Part of a small language model's weights.
Size: 21 layers, width 96, 3 heads of 32, MLP 384 GELU, 3.16M parameters.
Architecture: LayerNorm before each block, learned positions, no biases in attention or MLP.
Training: a variant of Muon for these matrices, 150M tokens.
Each number is 128 + 32 x the weight over its row's rms, rounded and kept within 0 to 255. Layers, rows and columns count from 0. Numbers have three digits each. The size before them is the row's rms in percent of the matrix's.

# down: layer 15 MLP down (transposed), 384x96, rms 0.141, rows 186-217, columns 0-95
# up: layer 15 MLP up, 384x96, rms 0.145, rows 187-218, columns 0-95
down186 088:140096096071122145164135096155092133115085143203175111135126096102082021070141159112166074194144120114181137119081186164129097163111131144164159129137114157112088134117137094149130176114105159086078134125140112167116159124147058108163121169117086123155160133154104124161105131122121174123
up187 100:103194124162149111112116142133211191116146137158116168136119106053182116114183100187127113094125167175097148134178138109162102163146139101125091139064121076155146164123129114093112116112082085085169108136153137097132159098165181100155137083122081096108155093124131061109096136147111087105
down187 094:100125105137114065097061107169130161121103198178151138180140177095132088139114203133186070085087150135131127099128229104148087085173106126151188147132132084147139103106065104129081163175112139123092128134112145134171150128110097111123089149119109109148101148120129174150134124123126151156
up188 078:085153159124180123116116150113151171123079152120095138142126111090112191115113087148172097160104091121153125165142087151153158059121110112102112128135087184129173138127142090107105092074207123115110131091168104188090156158142120180168075163081150108137116137176107047199117115119126133120
down188 098:187122130144121107113108117148134126122149186127156104132128144137085130165097107092126113158172124128084109141090191148127086085156170085136160115121219128042127082127150106070159157083115145149183101135114124145173137127105153137178107107100097118111105123042182162168059125108120142169
up189 091:143094131099121166118118154087135175082044183128094153145091166158184142183114154133057106094175172129130145169066097119132138163140167122108140144097105100149083176134130167111064115124157106156092164113067173183137151084129115112114159114139122068101121119128145184128127104121159102088
down189 086:128153165090140106166131124129127193156124171074174121126105079123130155107092110089127102120132130111156086160198122119083146122138063153127128069130141159088149109095141126147224142152161133104136101100030172119159145129122154148121152158132131173072164038128123074146149127139142122147
up190 090:060158081072095089112095155124124135180111115092125133186102087112102154145138159172126123069166144081111094081150110122165147120168163130140120092110149104142114157192144140110112144101116133152124092132213109197097151086111175188078121150167146152092174173103098164095123088156126134121
down190 088:157171117134074117130095115153048110101169194224145110121127166133148086157127173111117113146096070087129133155120096175112127081187152142132113179112162120118148114073045087145157135140170135103088118144131161135129154204108090113121137133096118137158084126130111177128092143108140120174
up191 090:105103122082091162175097132153129090126155140140120176140125132127128132078094168088077196166149173104148129117116112126069133150064104122122144169151099112119135111138154144156106145089070108131113162158115142067144128117104110133147183182126195081115175134120073104117066065203137181142
down191 094:136135122168097145157140129131152149163175105141135066089115206134130126147125103128206098118085107154107153071117115123131147117164154123080162129157150142172099132129160165135109093116098192087098138087087111192161154147153082110126117127097122144163103131120150105152127123071085000127
up192 099:182156160115117123102127119098130118101197109152124135115116113115159144146145111080173154159169164131149095110172136124105085093092154145133175096106131128068160118139169128170089155091130079106110106088146116094104081185127090204097174146053114084137173156139097148055069132162159106153
down192 099:157119119134180096119054129150149132134131121121134076160075087139078146127134158189098072104082114149151122098134132079091162181124108139100107111120084187180126166141169122138097138108155080134138109123121087209143187092101132101147099172164104149143136152150129105176151182052138138089
up193 100:160156103113110170166098146130098118137052130105119161126134178131189113112128104150166144125134146138133078092103094061119133116145167123099147092130071145167159126165129085219092150078145089096107152137101127135105164165142068083097094139184147190134116149157133154152118080125173196102
down193 113:169108185163169084142175145149099127137194118117153149107115121144142116102138151092093096124130114099134150187101143201137057104098141139117094059129156122142134163117156113112133152164134114091174123102167143186207061058048140150121100120173135081117153098129109120142107131094091127122
up194 094:072152126125205192138181166117189080160152114115148162116165089090146138116142137146119113131124091132108109171145139148103123107169164124122145128139171093104163094110148178112156085155095093157139105191110137126145166170079146123122156111130089111116171106033131126031156102116160106097
down194 098:146130147144109112134121119172113193173151144147144098139109139145148062146103140121111158086164126073171140113102098099137121148075056149170104140120077123180083182123063105098102151118183156115155140050096098145101105086160154168097066122185149121139139096171148197128111114134147157110
up195 121:153097039162112125099095121098162140145109120078142212178126100109096165163193103115143116088143129128122124105169057124081188172116170084129112060154145134129125165104149139149113135082132126087179057105148143147095159142110158112124108155105120119073132170131150137157136082185122136130
down195 135:169152096089131113171106092097144131110117154196103178114096142104126113082058185109076150178138131125115099110150125112150157162097172144142111186085092141080118113096142120129087178094137165109172110150123119192080148131102132135152201097140079117151174171120087097126184148152148076156
up196 090:146180142188101128099152111085188162159116085106085084063108073115122140093154083153124121091166162145156160112192137097129115160110065168193174104144086076114151133109079158143082133105109191122123127155152120078132072126099097138135152146101089162115133167130170116102144132171145108147
down196 096:140130107222157116121122119107084109175115100158137064097095135142119109153111140144129156089118186151104124123141173070149125116147135071100111147173132142062111181087105157150134150071203123102158103120061075164122169152109137167126126193128134143118092082110074128136141179107099090112
up197 096:124138156115097129119096125154138135167110106118151147122128109145128155204195082143079122129155111152098128182160170123211116098165115186121095094158108091046136109148158154152075057116116131124116125158151058138119095140132098130129129138094074059078147137126130144074149057125160106134
down197 095:138116117107098135190035078156130087193113146097175105125127187124117079172082151063176095174168136128192144143090105096167141106109144116102113148169138110145118130152135125152138096146140105133094224129112173130110144121120096101107154168128127108112105133121076122169136174093074124168
up198 113:120157055124155120090148163124155157120070101144133120178154164140076162080147115132167077093159151159165092113145095095108098196109122121089142113150148115147128180111119152176079131203132181114142080083157088069129091143075123111112118129159169110103161072112077113158125153151164162131
down198 115:147116140126109159182136077132092107168136161061134133146115170033087122135160131189077138197124142118119146136075123085141157124169153146169126162111109124108159105163035093065154118094134155112129089138157109096149150102106112110122146132108137158144188188141177094131140097160106163108
up199 092:178098112131129122142096085133153128089106170122093172168128130160100091171082114168171144145114123098115074119107129140164166161091049131089139139104130084172161090116116136150157116067107080119079151108126148105121080144115167160135182152125053090107101066157163160155135205121084102140
down199 096:157123134072137107105096126131146157142127138079141075109120149050136127141185167074154128125159164093144134161156146174097165166116142117178183086128158165121073139088082063136114084127122121139146063143192158160130142137045130092069129139110161138152149135069161139182129106106117142123
up200 086:109124119122113170143154125195130083145089098129106139139135177086085124128110132067103158116122156150060114123134080121152098142115139136060143103161134069180146112137135138079082081136115101134085111138114217151176175084120122148157086161133167105127135216088109098136126157184173140104
down200 084:081123131130082084117077131108127090180189102108191076137146112130141108157109086150183111140135117117176119112163158147125152123060123118120081153146164182146101133117133175153117145156143145140111095102113118102066080167089121093163090184115150232192109113136154128158090094118147124099
up201 103:063155075101149139124149077073143151056118105103106110157118140100174175112084186183127120118118164099190095158127124140106134159106077124140145155054072118188136137143095127149144168101170127165123141083155164145101091099147185147131121141113117145107170140112173156115094117147131146049
down201 088:124145139141099200113049140128105096153128158081148166142147115150152094167132154132138108156147130107122136126158093137112131113144146077154097076067138110122103102136084111167175114170157120083121121137108136122119198098115058177171164212096106145094111104154181056120182084098160112147
up202 081:136131129126122192156057159107113090123154190139103108164150175162083109100134105123112115083081137141106115079122098113151093094171165084130119127055172155127124123169138173133156150138111122123154147135134086178096085122194138064149130173173175134093196128196090119112119125172152160124
down202 082:117159164160125137141157136186112157169137143192176058165084089153159092101087114102156085083133124127157111118101134168129096092183160193111096150105141145131117088082140145112171119122103132150108137108119076124100073104152087150162096160124097116182111136167207127111112159075093090177
up203 088:150082114126139122104079098130064065141170178128108151113150119137114149182185142140124083164138207158184135137172115099148135142106134109101124091131106132156145147155173147107095145152143106114110139112113071171133090112077093185110163127115121123134062139080125175159157039111067161100
down203 096:157117084115170079115115156120086136096109084153106105084172144092103106092146131086149136157154177059117074176101122135176117078130117103144168183147212143178147118081064125115131106174134126102157123179125191112109132118151130147118123211123137136119090173110092154146143135126079117170
up204 094:157123117111199123115127158075163143096026156103093134181079114097124106153120116120098103169180152170099133086112134079120123180145084156120080120158174114152106120154046152157150093141127143144173186085151065140145094118139173123083096132131120119105094106128163142130165094109169141112
down204 084:110186175133171147110080182105158139147131114127139122081132178131191154127077125139066116092116101101117140152176184122145156127073180084128174113124124089127138137089203148069201105106157113160134082110092185166134114174113124091081123125141124154178165128110116093084113130107097116125
up205 089:124103095097194168195104098117138159084147119139113161139136117125155132157181169164154137115085114118107134147108169158202115064105129145135119077128112102086147163129182201151151086123131113080120051167128085117132110132196102087094155113114147106140093072111195133119141143128126143073
down205 089:114160123069150119120136066168130148124100134141108114130109119119142123107198140077118087076133140122109104130130173152152161156144144123182111210139161120087115153048085082129130129103121173169137093149075132133125097179109138137154053190124148102149124169093165144175063114127061136146
up206 100:158143172187142088166130098092123085157140138099118083150116073160156122124106062157114151071152152118121038069096107090114108127159178196120187096078129155141140144101105154102070127169106124128175115181173110131102158135132155157146165101121095098165122112095159161113159085123145158146
down206 097:130087094174140116161129172124111111138109090135107105083131144171119059102150187136136120142131128136099144128190140092094123115122148141101126104145138132136140095073121185103122142081174091107179154109035099161131157108179132123174159143168108132176130154110131002156127150104150077145
up207 098:090104177106121168137126124111138085153116154173147177149128140159062150137095127123193135105150179110112121120090147147126143139084191151077112122148194099144179207166113118146072138080075115089138146160108130100162161117131140071112105167108094115139170150121142134044110070137099162151
down207 084:176151157159174132079138134123094127136119100125137088146142056119142127121137153155102160108162117131081103145152162093160145150131165141127061100116172188110098128069160130088194111115152118107163146197143153152067116178095057140164129142170091115101098133094101088194154114066099136109
up208 104:156124128079117099103127123111188198151115163144116124124150093173147111157140076177075135115078091111092118135110080152161117149201115119112082082210130111212170105159072139138121139104125119114103127128144127137101154111134103145142135119137109109110083130112231092177132134072169124132
down208 096:152072201077124150159064105158123147175108132113184101150159173120153147156101111112108098152182137101123112113136138107136114154107103150130143079114130128138124130082175121135207149128101099140132141107061062116155164170147115100124147071148136146126129090105163083180026158092139152155
up209 110:170077127130148123088145148078221225162119100140173144160106107136088150129112078107179137119137142085133145146094124146131148108128091109113177090151145135112091114138184168128157166111109154107084140130135138107129107170113099165157116070183132183158147156141141086118064044131127146118
down209 091:109116148129143098196176091159101080122156153091068103128162106150132144111129133146060123154160081105113141153146146084129146129133151140198160150133091122149148153110057124143094135178139089104123132126090100135136097062109105095109178118111172103052173180138147106123177180183184119094
up210 094:098115129110099128168128108149082132122126117119099147154167107141153127128115143119197134098069156124137078220075104129115119085104131114052152153143141177127117119127194112146105157081060112154129176056116119121139130150111143187133162093167152166085189126156160108135041108118133104115
down210 094:144103092106166168130103103109124145138161098132102120122136126153128140115056108138144062108134160076056164073181141077145149130168087117155140080068149145132130099131088123127140155117191144155133172136076154112163195082079145085133148155156167138119078129151200148135176169100157098138
up211 101:127053179107124136134173186170106161092117134175135150121167119097157114125147112186122114144190157171145139099091116162145106143045145181081133140095109150128121129166181163153174061114124127054064089131150118140124122153125105106119157100113109131130058119133113104175162111072131151099
down211 118:176150129150147081108172076143182114160135093145076103148153151195102150141133079110117104139125118100124087125142129125122124077165131095119056199132134165133069118161160113098144147105125126127157138129095161180121101158173098145138086099160122145118053107101078145135189205172072105122
up212 082:176119098120148112116135081131128082063189129153080100097136124171116116211155122093097175173141147177124145189141068105120146091100125103119137096136086128104172096092102132204153151118155133133092083111147085162113134168119110093127148156176094114148132194157170112140122134193099141090
down212 085:163086124111225102139115111101095149122116111153137084137191156101072128085116138127109131089071155099151151123068189143127129105135141165141090094160198159140125124109162125121134126157150098114094148153062181122182173138117117151088160156085140068136165069091120149102194126117152118138
up213 102:148087135103186127091100120095124108085167123121108079144117068146129124127163133175101167193117197123127120133174127156140114119114183116191089076105087129070169150132161127125132106111077147118144125166155096159151105174056171106091177144130100152120187128142113122159175074168097081138
down213 093:103093136120087107157052083160118153083153148128160085156131149078118073103116158088149056091105115121234135150072161159138122152112139201116119108108105142156113156108078102168141165136154151113134123120137071142173097120139157164134123185118127129166142090147149172150088155113102125184
up214 100:123169165113059101097083170175127083164171113111103160096163130128121168134113130095162142149125165151156159135195078141147181080124112085062124122165127132106126133095101091123094178075110121079083099131138173163162098119181156150145091104160069106091117149154140076148122143172154096168
down214 100:146136104134165126136146132142198107095155133152158151134089175070096099176119130132128086124143103143062067175147096097103137111149123125127107171150118110105115121145179127127143095152095181146187099089196156125121147177149110152065060113120151198194138114067111131126132146081093079143
up215 098:112130118146155152160180090148103104125131127098102125102136097141068098161176116119061117110104090161064157128141094109120129122190142112092144183105101126200166186105144146103104092129103170109123133161179130154131102126143149094098118086182136152111187169128107092226107117076174133097
down215 104:144117117170149130099144203113107181108135145150108144041104135110155134166169109203180095113165124175113118096101122163071119080117096153174112116108122155148130100120161137096126214131180091135088128103119108091105176133119149087112106179142161125102088140106116135147139060058131126157
up216 091:100138166141078154108217149114143079117112101101135111135140126128122148100102051124095139138111115101141158118146104076081192131126133145145160123099121148192145116131056128081142127143153178130103085183120205106142098125132124147171119067199132188098097164140158106131112096159153186119
down216 081:164136165108148031136127135158070164144092174174159107191143132148157077083102183091159083075158114123131095102135163111098082125076118154103158118158069134114112120111105114136143126149158086168121185089141143111159204155145099121115131108103102132147125168093114198176128120110101124123
up217 097:130125102161106120159152106094130093083132137116088148129155057122165167182083105127150198144119153088153149142085107133158155073176124137082160138073131139083109155100098149169114149131168097095101196120095165157116155126169136140123081080167086163172214094139130144132081090160132100142
down217 099:133115118080145117173162159116077130152114142110098109144132167231106083113126168106149049081110079101076108138170116104125099097083143168108127137159094111179142085102159170096159161131075132178161114114153149162138085153133173132120122141161192099081120119117168126118098174163080114132
up218 109:109122166133110123177116125170144145146076113111087148115127130124149122123089114088138153181096112069099091109100091132124189131139159140048090102097097113155141174102178127094083086159124124146112136176149158178179157103127207188130094043145168138128119103098140171155109168097104163154